{"num_hidden_layers": 9, "hidden_size": 512, "num_attention_heads": 8, "num_key_value_heads": 8, "head_dim": 64, "intermediate_size": 4096, "vocab_size": 32768, "hidden_act": "tanh_gelu", "norm": "layernorm", "norm_place": "pre", "norm_eps": 1e-05, "positions": "learned", "qk_norm": true, "attn_scale": 0.125, "bias": "qkv", "tie_word_embeddings": true, "parallel_block": false, "init": "normal", "init_std_qkv": 0.0168, "init_std_o": 0.00395, "init_std_up": 0.0168, "init_std_down": 0.00395, "optimizer": "soap_variant", "learning_rate": 0.00701, "beta1": 0.95, "beta2": 0.98, "weight_decay": 0.043, "lr_head": 0.00473, "warmup_steps": 60, "schedule": "wsd", "decay_fraction": 1.0, "decay_shape": "linear", "final_lr_fraction": 0.0, "batch_tokens": 131072, "max_seq_len": 2048, "doc_mask": true, "z_loss": 1e-05, "train_tokens": 511700000, "max_steps": 3904, "dataset": "wikipedia_en"}
Each number is 500 + 50 x the weight over its row's rms, rounded and kept within 0 to 999. Layers, rows and columns count from 0. Numbers have three digits each. The size before them is the row's rms in percent of the matrix's.

# layer 6 MLP down (transposed), 4096x512, rms 0.186, rows 3491-3545, columns 0-127
104:487517438513420562458550426556466534428500540496493433404451551534619495477510482377488557495578480495430527517416397421533532395491384512425485520505449542454529458500491503494481492414390558520469507561392443465570429521560487504513424428501482400362513496504544542477392525478457534520566568486519491563601487530560480420465475453528499480442545511542487464506510442470536526537586
112:514503510587467468506600409421499530537499502436446421434526479477512563530496476575487486489477517488478521506451527641516575585497503502529511489465412535499475487511570469524587559449460495517490553442471564502433476423514496543573500439517535384490437480440601531536516417366515430533449498482500526489420434437466549505410506529497355528536516439538473474524503551480460447467531
095:519453531471462503490395460419426505369563494537462569538521512385527510477486589478449503607524430481598494508487533462436552488492493598560558525575576504503538466523552575502483515553585443528541403630437518407511558572455459624521555576512554526487490516404507508532558489516552515448474512477453502475486561536510448456546427385498476558447586489484558443404456598540497429437513
097:428502466407432532470589406447499523606524546486477550539507550442526538366404472499500465552542470483566502466482517557475524397558509419574519509531453400518447481547386436481449455469500481459498428520444496484465490561453398496469574507460505526524518460529494440522509508526536574506507622523505457481476485566536479533490386533539503522506442504577440434424563482456473530511434
100:554545540545458484408472535467439488482456542444434474478581484504506578501612437514548459494443443523505494476460489530423479538440485477485439448393540471500480522507505461517485510565463484557482537521480449512498447516584522477523518555489489506440568487575549520584509544474470393431579470489443429540419503397526528500455421529498483570483492511462541541501556491518393484520510
108:424488597401416521518492549540480418459520501496429483559519561500610482447487497496572534547451507509522516382492480542503526532556542468494445500452498562543513562528539499489481543510498517577501546396504463531446457463527433538521506456533548427536553510478522574470521483519529654433450428480490446478357451493323401459515529578544446505580475438518482478564477575566453582416498
096:470523603466434470489522550581534564497530537514552640500583525454477521556519442565481420503539496574442621519419591467535517559497541364499518579449570426494587514427574492438434510541489510505501528450605548583512555510532561480462530505477559483458536456459475482454457454580517518417487479493500446482458523495477527492545443537539522498583493462466483569486566519585537455462516
118:495491624525393428464523546591457499433431545488537548508457529506437490507483517462555444503505558574415512480558559477528463363523433548474557500482490510513441418453580449501478545522552483524465603486471521489526542427483485495497559438461541518518491488487531449489481606483450608482562462540518548576582512480482524551677508386424491534483429450546557506445494515504513493534453
092:421508500502447545431514507501535561531543504503512454540548524493464519506469602413471476508472576491546517445575376570497421547488435509502435510447486529415506484474509581502545364597411460511431545513407463477484432540638491561353447524517546483501523442397593492474450446476480447619578528450485528526498554481505557489491491482473503507458476488400611520517542469529541527482528
102:471459475396397518558512542531487514429476501546496564489530509395465571595491495515530437539448531411473513540475464447464452505527524515526624469520488485529459484526454496439522451609518508513473374527476654509457428464500532409407410466481542410504440542428500480454509473487469539498537527469528417501450614462457440396431606514493379535496486561547426541471452520490486547514508
099:532488551461463510507436569544592494488417507424497530483475456490523557446519513465426526440439481546606503473521594504544486504354446565473495499477522481504436543495486460394540414463479545472494518422522574561468528486480533511523560500506483489499550544526475430486502489498496568599347477540516438470480501458616544508550483457451520524438550605532408491503522411518452506536466
107:493556376489586440474516492483484518443482485530494494561383533442555469495480456579457514491521439546464463568477426540495490480437472617456545542497535616526412422445412442514519572490516445505488516492522442511552493436570523526428522508473540500511520491550514450495539511525501483429501510561475472522496425499478490479525475496552486504416437500519586480475478508504478557530416
095:507457513457489519510475480616490451572498535532471479533512481479497532428427419514455478511535489437466639509561545461507450520440401453494513548530432440529508600474495496442592457550441478545528457476501535509553469495468519515486499461555531516565554564483429442458502462512460515595518436495453551589448543427566511488529504448447436434506455447502530519426534417569480494464481
091:523476520552405465427570502492569565429427524539498537485514452525571432540502510441454532402505559473530506589410458471446469542433474522593504452460567475478532362533537427513427462486518526532560562482497504499564536490512563460559573487488484528490387495380493539509477426440404430530392469488518523509548554361493353516479473534422503553514432454564483532576499494479408485430503
101:513445472460559458548486416469573467538515564538410494427520501484447465525467444583642374540574538419541463411511519498569473518543529410527592463456442491559398462438563458520577449478622472461546529466484517442534550421430494550528514458452586504516402571447486515435495473449558510471537482469457519473466453527539410461542553576456496447491503545467533467500501560476572602446466
109:479532539474562513601521511458605619506500529540454427515464517497481529490490488518471365498425442419522464513398459531553561512468507500482549538432490612566534439489453450438466449529458510447530561461443504547542582500445529526519558557420477463551545484454469528593454517521563392537500465472479517454474529481514461478490394510532409574427517503396405527464523471493555482377505
095:463536486529583478464474461508434518474435558490544456563501538513489554570402467471518429469432498470555587384507430479483470488476456523500524497468525526458499514407533508496580559563454523484451426458478414567529479468481458504487486464477469526413514594471461520584513478435420573452511584467532559484598450507581544461487509527474436481419511503487496423597452495446528515492501
101:533474511565393597551531518479498473404596482538521534575517468472377534430540497506472458445605410456480407535436427538537595541504520482432504579531467588535432462503520481560531492467497500557500515543500509534500514565516498401546506447537521544493474524515516508504565558521565539526514472427584538516493520501454489461520536481455473393531549523496531514519529472576553555543436
101:576495466521614507461388430531465544451502545532454430626566477532490538407536441513521546504457519504434508458511489466552533419485429554467549521509469449519488467429526367509520571493458458594538511603540427435527507471505550425530568496537401468424548491628488537501485469585436542423435485490525461538531497509484581581612405462462521490467566477544590495505450441527479481505447
097:531395462443572498504468412454552558485523553474504538453530472567472598509448494593461358491471467416481564480554529494512576464516468469504498408444493545506526541514574523491512490516523472474488539481462557557540449558534490468528519483571375429475510567476554471530418583493467498432469474488451438487486409482490455539503492496460478491487543481453496504520417553582503417478458
091:490468450470468431504536503551463529372578478510572499522501573515414412446434494472570512543522505481539534522504539511478504526529502573460463488488512534575545526491482454503601440532507568576488478505477521572465477536423450470464469561466532522556482509423399572585508430501508504422433443497522560463475502520471507426517450546448471517537461494541472386541409572601505586386533
104:554478444437482519529496555514457517512533601526479396452476473465505453497588449468432547440504438460419422372553546514444518537484457430534524463445483409422568432399484483475508575482529529473481516529482472583454503523588481436523598466521473473565455415527509535490548540476497514585533589478486582457452520397524547523571489440454454454446461504517432468511522577393465451481461
098:484519582541474538550524510505459460545509546515470486508541592440500528449521560572548544543417465601528455450426557499435553538483459536448586436501521423472589495506515435521527439528578431530499572515482543451483485558467458522443526487442441449519444483496515578448469545567420507501389531453603609490475565542549513390682437396570572543358497529441478590454464551551485437492489
096:468569510542459506494524597499405516566442427495535456436433446500486529531477481537502507536573543484490549556487504493469506488470545462456475458441473465514480484449503455551571466445488553537499532471572519455487555537467522458460528500549480534364462475495501442450480445454526478491497490443507401544551527489412524458598496407556546632497393472490448487547550474521524444557555
093:590456523545427544358478529483526488582521449512494509429462360533616568550522453396496436544559473468499521510514462479554526566548530469435449508561451438551546513519608528520527477488489468563555464460442424493528484458484422491539460518465548511544535524562503487470431509544463575431411525520489513478580551527375449548474601519544483480495534527468523511531553474452459502499416
104:542443473571442498487460538446414486470569424450453462530461520517496449445496445472462472542535482518535528532581528396415435475486489514511388543504495374508536506493490542548483534398488469519463448569481502508542507459566444552485658528447430517515532540493528442491510578467501521530394504422498498442475501426473574550565468571519459524491484481490494542525519453556562456449555
109:542489536586517543478534538455530506504427371524368340402438520398384528515508524548455414523494545487452499434567493480543435520472551472596478453451520523475518469593489476494550487547458515414443540483547565544445560481560453592563498420627442435439562499464468509423475458496464534469452544433396463460500547503558481429488492448469483597507578576465494462484523538547424462504522
105:405433525452510514561492577494532459523497504540539478568531569470462557524487507561512447466520497424437504451419462620455427627508504462592531485491450504519538474477583424471450579488437418503584477480487508450569479504495569514506495546505501477519465618464519492430454523523409511514531527445518399460592505496498440434578520460511509608492526496470505560459493478533501494523468
107:542408570490586599553449554440431507459512491522458480505502537555481509385481556556408419426445460475555538505463500547506542542505546549529484554544614508469530326406459504504466466493440500497520476432468502556446525533454507571504538480424531532400503534528515577553547524516533439527553444395432501577504478541465522519446447521538502493469507518487499491517529457497509468497548
105:539509501454450503454462539548452474502565576526475391412596454479489584507487393433480515475595508456531513529560451492511525567453365444476528431520343580575417378474495505465518499575375467488562396505476484501572446463555549501584473529534500523564468443511588441519417509480479510413515531450533513387489430521510575565513468480472452496453530484530568506539465441552504481547511
093:425549523589429478514450523541502514590515583477455484479472550479488452473520451588584460458502374593539500545447500538485485442495492481439436481512445390523524462465418476511525531450515535550529486511564553546539514464393444556523498548512510550550494445459539535494483491472597470532523584561511546355483461518512529500607554595558488510435542448524456463555504598491498491527420
101:535465524463411476482452454468534458468449448520482470499487511474481508528433519550492479436530491444451521472491407516496400494500586507566460461600524536500490413488495564541537489416524486527472426553502474528569480513477550524492461510578524539430508463487529407557526504485477476543507445485542477461513504412439476503496482541460457490469595462480518525479528527559585526423629
093:466529498568554521445535519533510523469434510416493421517478388488529606537592454443412435440515498510486422474561432515546538555523531479512521495505521492471470493470407426494529435510433513557534623476413450479422391508651479414506478443425498399536498473387506445587508512487343460477495565466517508663493507419479522554509466477482469519541475402465478591446399511470535547481446
104:498519498511472582500550517507460494515588491482464519505512445521516544443500517493446471486463458528491539489377485469434413536474641487505495535479656480464392424374482547527514473637420620453477468507512531498520480405557497472488406489506515461542493535524485576554459550495583435545513454511570533481576468461576475492538618510527491521395538503485511533445452398470524480517571
099:602416469504493518563515451464473505514510565384492435525504479526514474548508521519461373546544464553546517447466461511436508478501485437509522521538551548587405457452511632442479550470516478583454594555493423558450526593566500431447493553468559587477486469433548531561534426508481512526397427466519539464421544534574527495549509508465549515464427519559400412480510520488438533445503
100:506567544524493524467536449542440528464429503481475395486477482515496443509596499416577410560549499447583556553498437424461509516511515502374516442483448491492512541527499540517580447535563532489464586602556546444511541450552534445534586461570532528452545378505427506478435537495440521582473564476459557491495471535402558477477477356458598539523464536574488517406616508428511547528461
109:529506448528543523445404502485456541483526453512476526449451449540443470465519547512513525562503503466547451528368503586443439371478622449434463468470640463478410466482469518572593383574520493519531553526515591454525543384474584507488495534483540567494451523462515490508466525442580340528489412378600542551537519507557488549508444452584557580452443495630546520482443485511553533493438
089:442430457470535488476440568543581484562492483547471545508567454514530491470444421436492600498533499505547424527446516527526523467471435514466427494439489461569485515628420555539500582553498545443524512609531469484545517444543505515499489504497385490547530489478442584513521524441445486570537553531461459495459476559461526511400497482479486542438545530570509555467504591419440440553530
095:449525445519507482426542534481497474511500469540603493506561533590540514447473574419525540545513523496601594552446531574443394437467562528525516515531548552480519500466539404470511415525535461485544479490522559492590538467478496519498524453443474525482405411559510571397487416483487508512447530454588543488455484555645488563558483453450473462428562475515525496481524509568557570545509
113:400547450594477541524466499487339468576541593445475407502465466534458435496503490466451540472509488569455470462478532425442504560436501509568488547452459517497542506396526568471475517476438546503471572499566527449506525511462592486521494477474476375469419406455487575448506424505510477584518545531467503505549488557523458511534600541499441505395471580504478514503524474488576532548561
092:568483491559490453421527464530455488516483579456502548525523464556412457517590337481461580497552516381502523466466507550472538471434461569453595440518479599518468409525515498555467549582422540463526501489495458477535523531529471530475493485572554452475580479441454461403473406444427423493533499491539507495516391539532541553461441472505513496468517404530522567530497527497480512454409
104:461463580536454449515612388414586508420499445386561464423461518431544474488493466523546500401483387568513493539560500466537532459528515574513461508452598424457606503550483405638504487461552462496524585489496479490464478441433464470467544440393406424476499510487497538485382627440442424595557551490486463486499542536490515486528583431460590562435417606474502527516558502410507570433546
101:562517467522429521569492453607531584416549564559438558533569451522505405498463537498507485523480425472514431446496498486501594523584477488476465408505444501442458406655470564548462481472452551482491491498516558454509442535545416515574465480470618562500492527482472536604476366509528521435503507450463515393364572440464452512563502567460434550527467541425516472444466418458489475425504
100:442583582490484550495510441509455498520521432480535447506570568524478516473395432530552530555479556422462487541572533468397486516445585520604478487455477510490508487560528484477501529512419510482486506429468529375513416460619547516500572438500529420521477517553472455434422525502512569504544625480380389514504543532432450501561491459384443519470601575377495521460440543493502503574464
098:439596442541464571459567537497536529503447470498443526547507471526503447532471595552562452489569518510469495494446470366561532517601480461536463474509538422496550522536443427486529497455434515475538462552517454496569508505534484580519510566453365421500473527526521451606475457529487509502505533513499429512508518466433428510440492537485484482539467530469567574495458434484471564443443
090:591488529446497483550499453586631541425465462490481433550450589523560396511463481489408527508497395555561550488609471422420502605516470513469524558476588542497612488528441492503543461485424514575604446457406497473500523450417537386447512471540602513457390536487448576520528533395451491511477412468462523519480542487533555544550506458487453513426434489482619482523463463509509526429499
100:482468557475516482519461587478528468506535485387585494467434456445450359536477489573483549391579506444440472493435531422550537510567509539479586465468566491433488506516457480509400423516485470464406443473542439574514470468432484431489518453477462521486512512539524455478432540539449499425459475618552500471484490516455599603433523440373412442562327479549417501500437366505436520527487
116:624510457527482487541569493459441530509601471449624422454537481502392562471494545573485399448459425487412579400504574500491470399592549537523437580532483530497405493492546443456461457397468546530528557549481493464462498500507490551451415538427423548585544495503508508428472501493489512503540518516504583611429542474521475450486496523513479541629499516494578481475460573518373439502578
091:541472493524462472544426432517492488489555514457442365536492519466496439525526480546605502555492454500601500515516420468616412491400456436420466425542462509436412472458479522457508479551506520493532524577492504466486507473486505428529542478431512382551525506485459505481457412408607465468489553524556401539491575606501523469429597423417432432496501517543475429523498460506402496289509
107:513428526516456459458527438483497588412448511517501478490496555446540501533495487413599578524519479454500551485529517502459480477464539591377489560489536495427436444496511454516399526529456459448506493476483509573506513494422452519413509504551451508525534501393466470561506553490465467569435469443511580546512496470492526527501439566582500579492431541501516535477524530479515474441435
098:541524480553522502525452550454540432472433523515471678507540508496483533402521531626412455488434500445482447510541398408539639457550456622528499556549541494483421525519544518538477492504495414407439470578451486533596497494498506623535521451478448611520503517386362535455480468423526423540473457557525426386536461555458534448568535486594536489551470497543579412507466534513432501584549
096:453491515497486470484535565484497521493575415479455502551531456407499440558483556527578481504557529462509554541478436395513463536560466483517488409435469432488459624463446531438518527497469587456449540457602462514465567483511450459532550495454409486591525517529545552454463565485516408541555501463461476483540530408554467520457541548446488544495484449504492510511483478530403479487420
101:485464518441414523551591530478477432518499387340444491553455529563558504428467495586577524461409504509493441391500454450466509415456473495467575603487542514531475552544452580504496490450533501521448580463528472518499556530475432496420526434505482485463425492586485441462568464466553572503474451479601488511480484494505482403567470504435562511476549470571465535428520602506514562442453
091:477537519489433542530524539513526534595486462365525488450447483545518499507604500505569452436497442521549461484485447450476488487488548515479377448429566537411555530457560488506467437487412517466544434496405550665434497541506499491407489510534501416519504504518502482463479528434459465527512492522405496472556496480511511426497610539564499559440434564544512540512469462501421533469485
104:524471503447474474520483507414530578496537494438522598498491648510543430503453470474446473505448578487507531600489486502484510550505510477451440480570491582498517414428545499457525505559513501536394419484511474473511482521477504486557388527443518501470452503493553528377471522506433418508450498520485546492478469468494549510527415519478457497485530506529424567492488563587505619510559
# layer 6 MLP up, 4096x512, rms 0.174, rows 3492-3545, columns 0-127
102:432478460550476502597494512480505534476558548525501576431360520434430425537451492434561521511484558481485502538525486469514487525446515502509532536546493454479566511547527552525441548421370479571422502500462623540550528476472476518534576530708476449439476496514471521546568514510496523512570603407394495509654532542502482528422515505555462536496433575518581559428521448549467575490603
095:494502479517528459584513466539488451475542523457509418468500477531518489619569497407525456387534565521509512483517558549446481480554575446455528558487435484427465589545538551453441499569457549447585476506512383503518524442514520525454505534468453478503439472442541408540461513467465433531471470490530559585478496406476601550473456537606563454424503462480529499505499485505565484550508
104:507500449502397501522522480493498426483418488515534501492478552523414508428412515492377513525557524454515501500461513565479587500482550459470447510502432491508434463554475530492439521543561507499473454533444416495487414641479471558447527458509546567440505553576487452505432458524443526447552534554541493514423533450648443490483394427486513443468478466499479462479550499451597550415464
107:463537544474446535491466524536466462551504470530414420485575525488545528537528567461392479495495538440513416451501529429521521443468498452496395470443488395482485502492495567529515454528658497530511536530528460530501568479500519489430558470476502587517438431516462452678575535590526498540549503539494519394477430562614515573516524551389555449529500467418545442483547430490548492541450
099:406575445509527516432501602512559479598466543539521422456482489525484525538485499491512601428495548426494525506425468460479440433498544511467628482564480522466569376574522512465479429472477389469591414582490412452545543460411448464537552521482487510445501512479495454479505473523599565483319537500486500378465482587498563538553560540593506501504601455512465485527564542490483554480489
095:543508443530556536588514414491471514514519448504454532527491399517449566431509530567518509491510470465511489553419489448552583526511478511371475473428533419480510492561460509475549452541516587481542570501481541495544469569517466471515483572516581563446477540473450567526541466591552571399515474513575547487525519514563478456473481492521494455510525489513492466480501402447486553584496
105:501516605571399482515478509532530354478485618421509473477479627494452483418560468518502575448534451539453460392467508489463564438507477536397529550525501518471564413556544410438440527530499495501564403624524480484496567470472561537447578477573499552563456526587511549561509442496427486494593471543546506595566470435549452558495531541486502515506525494549538467506546548509552605531430
096:449469497477412537493368542546523432490495522483545511553399487491472548395525478396445510492442544500542487325514433462572467442465491484524545382570601470586597434500390531449499507550604472493500520576497555490517519537426448366536562484532355545521476460502458462484418594503544554426431549462463531536512468583458493530481474503500509501456528534554485493472532563445442553524513
097:555489468493531381408487466586508585447463540548458511560483485456385444559469436459447460472508441464555479539563538457428416431503459607491464538474486516458472498538516558547402493551545472548492510493473491453421545461494494553425431428394441498519590512499442492489460467477435528472530462397586481570522576507444578533554438489511442527509456440499500522543552578466505504513515
098:487437408551519592559484535533527449502464501494522450478503458498561559476446441516446478491458532546454552496561521445521556444519541559521518402534518482439448494479494503428456473523349540427419473493549430345467525469572499535541421578465515473472526498440492531539511546516565642441525582488517582439401456419486529467497489562472478524529475501578412565519440474615503406584534
097:467421549477464517478366451466480559488505523507425556592461563543517446483518400399465539486493496525516489530540496522563461520567568500539459603521510487561477492443551406495503488523485494418510445437632512485510478521438539560386533585418513446497558446583514554492535573554578519507459514376445489458465493520515444486456486545496572514512525551417472421509468484433499500553472
092:535470558538476411476529498491523502449527497445481462497458428573453490592516474418551507487492507555544490481526523538463536413473480509523407568464537598536483475470556437474464485540512581558479498459525458461515544478474442436448340543551483444500477501505454493411550544531430463456518507559539485429530443498513473494534442466450478561563450464595526524453564518489487567586471
097:510525444554480488528527527490394510461590500433510456504543536405531446463491564495573542472549536453618520473545460591360581524413542486556556591449481510408413559485457557477604548531555492501440442499563442491492491455511416510454474526538478464539541421500547450554445530512527507457479572455517514525505540513554452420556467453557488497501468451482543534523613513488454487560443
099:511518551546549444572488524484466429556566525470458568431536511582446454461471521449551600494594536566525495479554435460484484569453467515548541493477434522521459476488507479433555527497530578499484516571539545498499445481418546581517559561593455529449497518549458486498523484506461423510461452422550429431486538560517492459466434468539465450495599507383463537521547448526447449574438
098:431529513491534517469462536536495506514456569592471584517457522567501569536548520484508487480451499594445433451418432476494479436555390499589524448476491454516488515527591538526483415486572507412488548560544602529474422533422502436494482608498462488535518434557433503471543462533453462446529571457397501481481503496534573462514479539499481548406494404601503571510446537528491485515507
091:488542443501513537514548528450589462520422487410548510529432524545579429509423464548458485470487388495454538493500514544470576469532461564572484440523469533508495472499535452476508556426551551506513498493440581491547647501502482471535509495487516523437455502542544504436461525483518469582538505531533510579441466511537443432488570594544558534527508584594539361481557472463603430589539
096:498494461536445488520481578469522474504499450527504437479440581550537537551469546486531462487501560516462428485513434379465429456522441516542480487519477554473562419495545460506507413489507556579520499495501536423403475420466560452461542502425486515485491522393548569537398468496511664552470451550585504499438529478540544478517500491491437485559503424477537464583491477567476574553443
103:541458469527509476486436489517467539551469527484535358509583400479482462465560471510462519501485553497413526496464623534538483470508492510428543556462464458530448431384465502478493439497471447514583548480438443432478464469499450547606507475554568483590481356498576546519500538603500521577454624498549518377479432517538549535473439538501470451439500502439518519529527447478438501610552
091:467537571558494435570456498398413438543496423499511460499576482493441681454512478493480418439495618535599524516548496448571521491400514542429548420529568480449473471585506503487508589547455532506467463483427556581521443443536531447539590472575522495482515506538538448494556561501476436489564567513458519482486476528467558447467554494494507510491494460577498541460499472549638518507522
103:487533570471520566472523416486432433514589455453587532433524525522602521483601452394588474466549520454577492434394490560584411518543458499623407532495456386414482477502514611520476469478451432458485522451499474535470536535507483463448517463631518468578528538570483492575561544521387509571567532573507440492462444448449575516520489557499429464495495507558436550523464426521472410537524
100:494476457510571464507458494512499471420443542372405507615537607429503468514521504453487567448525517543527472501492469477544428475465524502483554480452548431577487462471567538528549468488537457463426544549559513465513496439507499474513504515590533483472520529518495518467513553468459432561581524552578450484503454570561555491470389511577487538479473562530459523377505548531579424546498
102:557478565497523472433448516538677531489476554452512476542506481557537493425535554412501494523487555421435493503518462535564534448462492455482537528521472596485537530455533500493591519506526497571439425504358532451627551522499422536456498495562431435492400435572574452552477528539433502459501554561382488495483411557496477465496511475562437463453427479426465463466432513465403536603561
103:393516530505389497468534534518576421530452462553485481499489559560544530481598498458560501527497443529516549563506562484411505463423420510587439505469538498518498550606570509496446528421481402473527536514533450525436551493460475531509499497437600495450558541485551506509552410506542478523419524454571412534513505439355492467532507441611475416539459517508573495597457437489466491430495
095:558563499463461540562452473514612485604466578469508530568480497544473464467520507452480532541458472474510430484466524475556487491470565490545458456487492594486388469521482451551461520503595459466549566495527524482551475461501516519475449490558518522576508532492521516514489485419569415383477544514464479499537492544568527469575498478521523484486561459510511465550592396606410498504442
104:555508376473549408513551496464426560472557524380479459482568502452528483450413533472565495464503523443375433528594461462491518572580463455484483410482457513511454483569593443473366551469498577498495528560496557447515389494459477466468522474513487508654459467492438530507489520492523517575457508472490454568428566504456569543475434541471455475434379489503464533500528525551504513484477
107:517538513446481523503550484450458527470437523461559480478453523440479417478553459553557458648516517530554504519537500377429484643489609484520581483496490579463513541514401516491536468514438566519541557504522462442438555537535439507415490496514568459462491486596519529495513539473466465544556491502478507495497519505489440524477521518468525471598581522496479441444451437480543498552534
100:524430488614545527485481538539602537496454498537513486480475514552551442474600438524561527390546462453484496489597476575530429456476488555577561598508457495439449490568515516449449563525547483559496529544519518577491543455476456546535481415497494427411497521422537576546483559506550587453485532524499545470557474450522502334466523442512403451437488468586412571551503511509470533484587
100:445457515457471530471482500498498595530464523534551492525533536569445492580507543459504480578482499488432516404562487475538516463495495534509544516518494503480364481544459501604485615523492622548439487497468526457449508396486526486526447472463468608488520575421546487494497579571452483525517489487439433445604473575545527482430490557543522507482568597434589573466518540480515584492524
111:568476459510559535588567446488430577550579482477484566472533538459527542507508511411501590473455610483515481496489468416517545584553493516496484527564560490491483584555417507447496482540476437571531436539410506512496510519490464388507408447588462508477487467479456536558482579444446415524515494507503558577388467469429540475563520533439388447561539572433436522462583453452552400425450
103:461523562560472455474570471510499488509581540448619467435504436511449440515477449457444529579483526565531415464527411468487521471490519574516464537510436557592526548474497488579437531439527475426581544551401525504552488534565457506507505528489539531494494454533509420540503429490395550480557431467580446488550535518560510515415486512513537535516496424557455489506478545419483512477521
095:513541504510519416528525499515512574522411562582425477401539497538605418444539546407549484457569498556476434522477478414481595538499447464548453601584519493584531457497530517538489483481534437495464484490456510506476492506438454488499502448588504543577545578456487499459438392568547462557579487453529414473504539530488518476420461491557451516599468543477610464519379504506372476384537
100:427504597460522552546498544537510518509504543552489456603470462528473447492468534503475553477448438562468421449448530462353459543562489494394486522484457528391619472470572505541497495488485512430566448592498539427559571480480461490481413511457442510498463503486482474486447550438545472515478522549493516521439504476486449520381475535497470400556588590442523465523425423502514551584528
118:519397597511516511489519430562519480491526531496443552524480439477475450531555490430409550459451436430596546422460508469383558563534576564460476492595523426501448503458494536437514416568417532499600516509498487470557522514502466387515525507455577479495547491454443435435495595392471454425504551518437597525476598545513448491472496571555447471477513462418454441473499428489520526534578
091:520444563538538526533490481503519490500487510449575464452517530427472438603527526482484490495559582457437555479545522557493458494502529548544538540539494437506484443539482417384466409490549494546534438539547511516499445459503591496567541489616454484473480434342581546515552555444566485474542469385540503517458601563466456475435473507511578490412577535444562572553509454506567508462553
100:508407575488551511462469534552580492474564518599484470559541550486478468546451457506583418470542553453589484532598491493560385502516590543482440459504481626548493495535540371472497531478532470500461470468532490592438418509482569552562617527551470519544521601488525559444491501523533458493498539510554475528502455500504438422434473602408416584528482571536525456434598450486541510488494
100:569481479509486452505390481418544435561428476591510496470491503551595543470551546541564559534504499450538488486441417519485610494425468415575501441610557540427466503516457521369413442567449470527562540499465493475521443465440516447524464370459548442482461477447464466495484429558501468446529471532451499588552542481458503554529487451489472563460533420476432583480488532522432448577454
090:569531496551476448452488552548431423528541468507553475473524523476527572543491546443372376490455508511505561434538493462537486538442570432593474504475459409372438552415458530521500491509562553496401482433519484474439439551497436554544456553469587554412509521467499532513495583421495565433529484404599483577550491465469441436542508480479537478621558503511466527508482478529526439482507
110:488438507460610514507465549548540517541547567472415529492561463371565615491387451564485514519533502524466475451394350506465504452517557531465552476516487531578482539544445514520537627549445559415473422444567466534543410402481463402469431603510575482532454436500509433512522494570488501344532515568513526484534516528497458455514503523546506572600447449498493586488463562451447483502554
101:452498465510499468522537488504475527573499516512447425565572488457529545516506487535473486514490448396495447535422444502474357484569409438450436538450430509559524445563548448498511420504549445581524462502446494524485501455439519470444517461540463541532553575478467438563485464628411465524470462481475464542539507504453515485515456498483440472561496446550487425445549493418530418441468
093:497503421495540506582352486468542494414499570508543509482570462491422415556592460539432431448516558572462522484514435547538383451544510540518502573639578442429520527512502440527470548458556431528461580525528581507510501482491525529585511446550444438460495408505515466558480463577522491492602438477481549603402554518574428506545421446523493571500600535470509485434511477515456533459459
099:419541524471424534469493488428560552605615455535497430485431436511463525520462538467438514507557456518516459568546507516418418509509468388483544556473500443525446411453537488503515517424580403587452513532522438552478567439369554513508433446601528572581555466533466510477611451464437474490434583467493519529488560484592510491592495551531499520626460539526469507503472456591613553475518
097:396446494534531468524540507531499457476501443531485371433479543445527491533469543519404442507372530523424510479518522538421524495529502537480547492495469542496426488477470492527511505398496489529485433531512533366529601499464492519555560548480396541429452463534504356498485496413463484540466504492473549604506526473506474514454476479540454386516529546552517489529578450534461496422524
112:534437531423520416484530519477458495457521481486462418527597519427514453418481507441481429493470481462533517409505491495481464452486547563487504581400451545524499611521423459512468440493471569533510564510540444426403515460513537510519444537462452522464495507500581491478477504540527422444530466497496457518447589511483625499461519454618431608523562464590468480517445515515505495471504
092:468449469542520527463459466600550446412465490485511411425543529549416537521533440546552429482488411553521576477594468559488535501506453418559535560510519392442538490574507440538458505491435430478465531498497516525390430528470507528468511538458549540539453486413458527531523570516440441450430508496473426639526418472430501538567472437575465527482497489441454395470471528482539552461467
087:493466524519494541528426519565503505545485483478430533508594514523429532542455500540518538377509499505467506465513544499399551551563467517505481511559524490503525535483448530493419523540584511567429516503468581558471468492441466492538481477563567476549560517639546548520515482413487552474465477456457538523455520542458454547493509562449463420536501407443578557451645523424436578448557
109:576471536514537475496541522541441593502571548616570439445511467408552492521416439480491546587433455517473507497518392387513452505533542543474548509418566505543527550545482530530424449467541498484529476527644524447478537522506426453414512594516476450500533475557412455580536467469542545432479402587541438445518505507472520534468526521492401527502483511516502470526492554448474572472512
102:502546593522431488525437586508483483459592416454438414475492491471456468431559593486512466571448591447451552406518477478476478397568425493451406464530424406506487501566483497559551531390449559540474526480418436480512511481528511560512474526528424615482439482571561487528432595565576529522472489467557495546493523510529406510477529515412531529526469468485537521458551478496405371519543
091:466512511427475480526600546472539490461520453400536428554444488479512475475528484453504490515566466441537454549554452381386456487535416493477586472452513474540505457464473518490486465548489536587389515489595543424523500509553572497530568461509453507511484444423545443469533527552499418498506531471610566482537516556491513534429571536525516487601467524446497385603488548543440550452525
110:517501629509524447494546662536566492461499576543517525503472482448506459544552525523439499601494572479427556466511533504542504469481492551448453563493514467383515498570503468603495478495483468443449444427576545528457491440497505552487463563545462435517464549579472520530528576508473503514524541545586484497501477448448613506432539478509474472593598553473544515506574507485572468496440
097:430571467451535526539500509423422501478504549523593538518468482608457546459559479528518538535506467497487464534419546486529404420465484604519566545421591449469587552497488545534476521499430574513494464485483555464468517553573550475460484622481552581559475530449515451524481561465467426510382491509454593440529502591509469501415454539509401482545426439653448423465505476500424500561427
094:474486386532524526521527463571509411502434500491467523478490530478607433476455401517523456519474522612482361417627586458449461517553578517528511475517502549492478513578550393520449499471412579572412496496480529503496491496476540447482449520566559395515579496531510506372461503502560509613509506448515462584507457463452481516463433497440466524569536487469471434497467480569604516532542
097:487478383590530479443426487549555544498552537531459541499507491452385541595548507508450492492465496384504517494550502463501447482509545466517619561615544500395526579512512517590594592510522479453542483493465437588517464438480484504538574480438506491538502504511475511471486571467555535497525536502488529528587507563503616628500474474519499487410564498551473504491490591465635555513525
105:476527435516530541489473396508527451595550530517479528581559433420435489523560513352480439524519521490503421454464488559487477450539497442493495444461404536564491509546534458474485486535512569578423496416503457441433446451461566462514393567541528502472535485500554441572539445524423540416497465424537457479523403473558547475543379553525510374481570513520568382515562523555516549515554
107:516476492575552443479500573436532506527452484450434473416492485398526540496529467514537498468342517446435507525360513451427544562516537532507504572558412522597499522457566446513504504549524470517469425439492512497433469491438566530578458583614518533485416539579452480474545477479538572447427604545479477448493492478563533525469465529467540488381469482491511416518499511537567582497470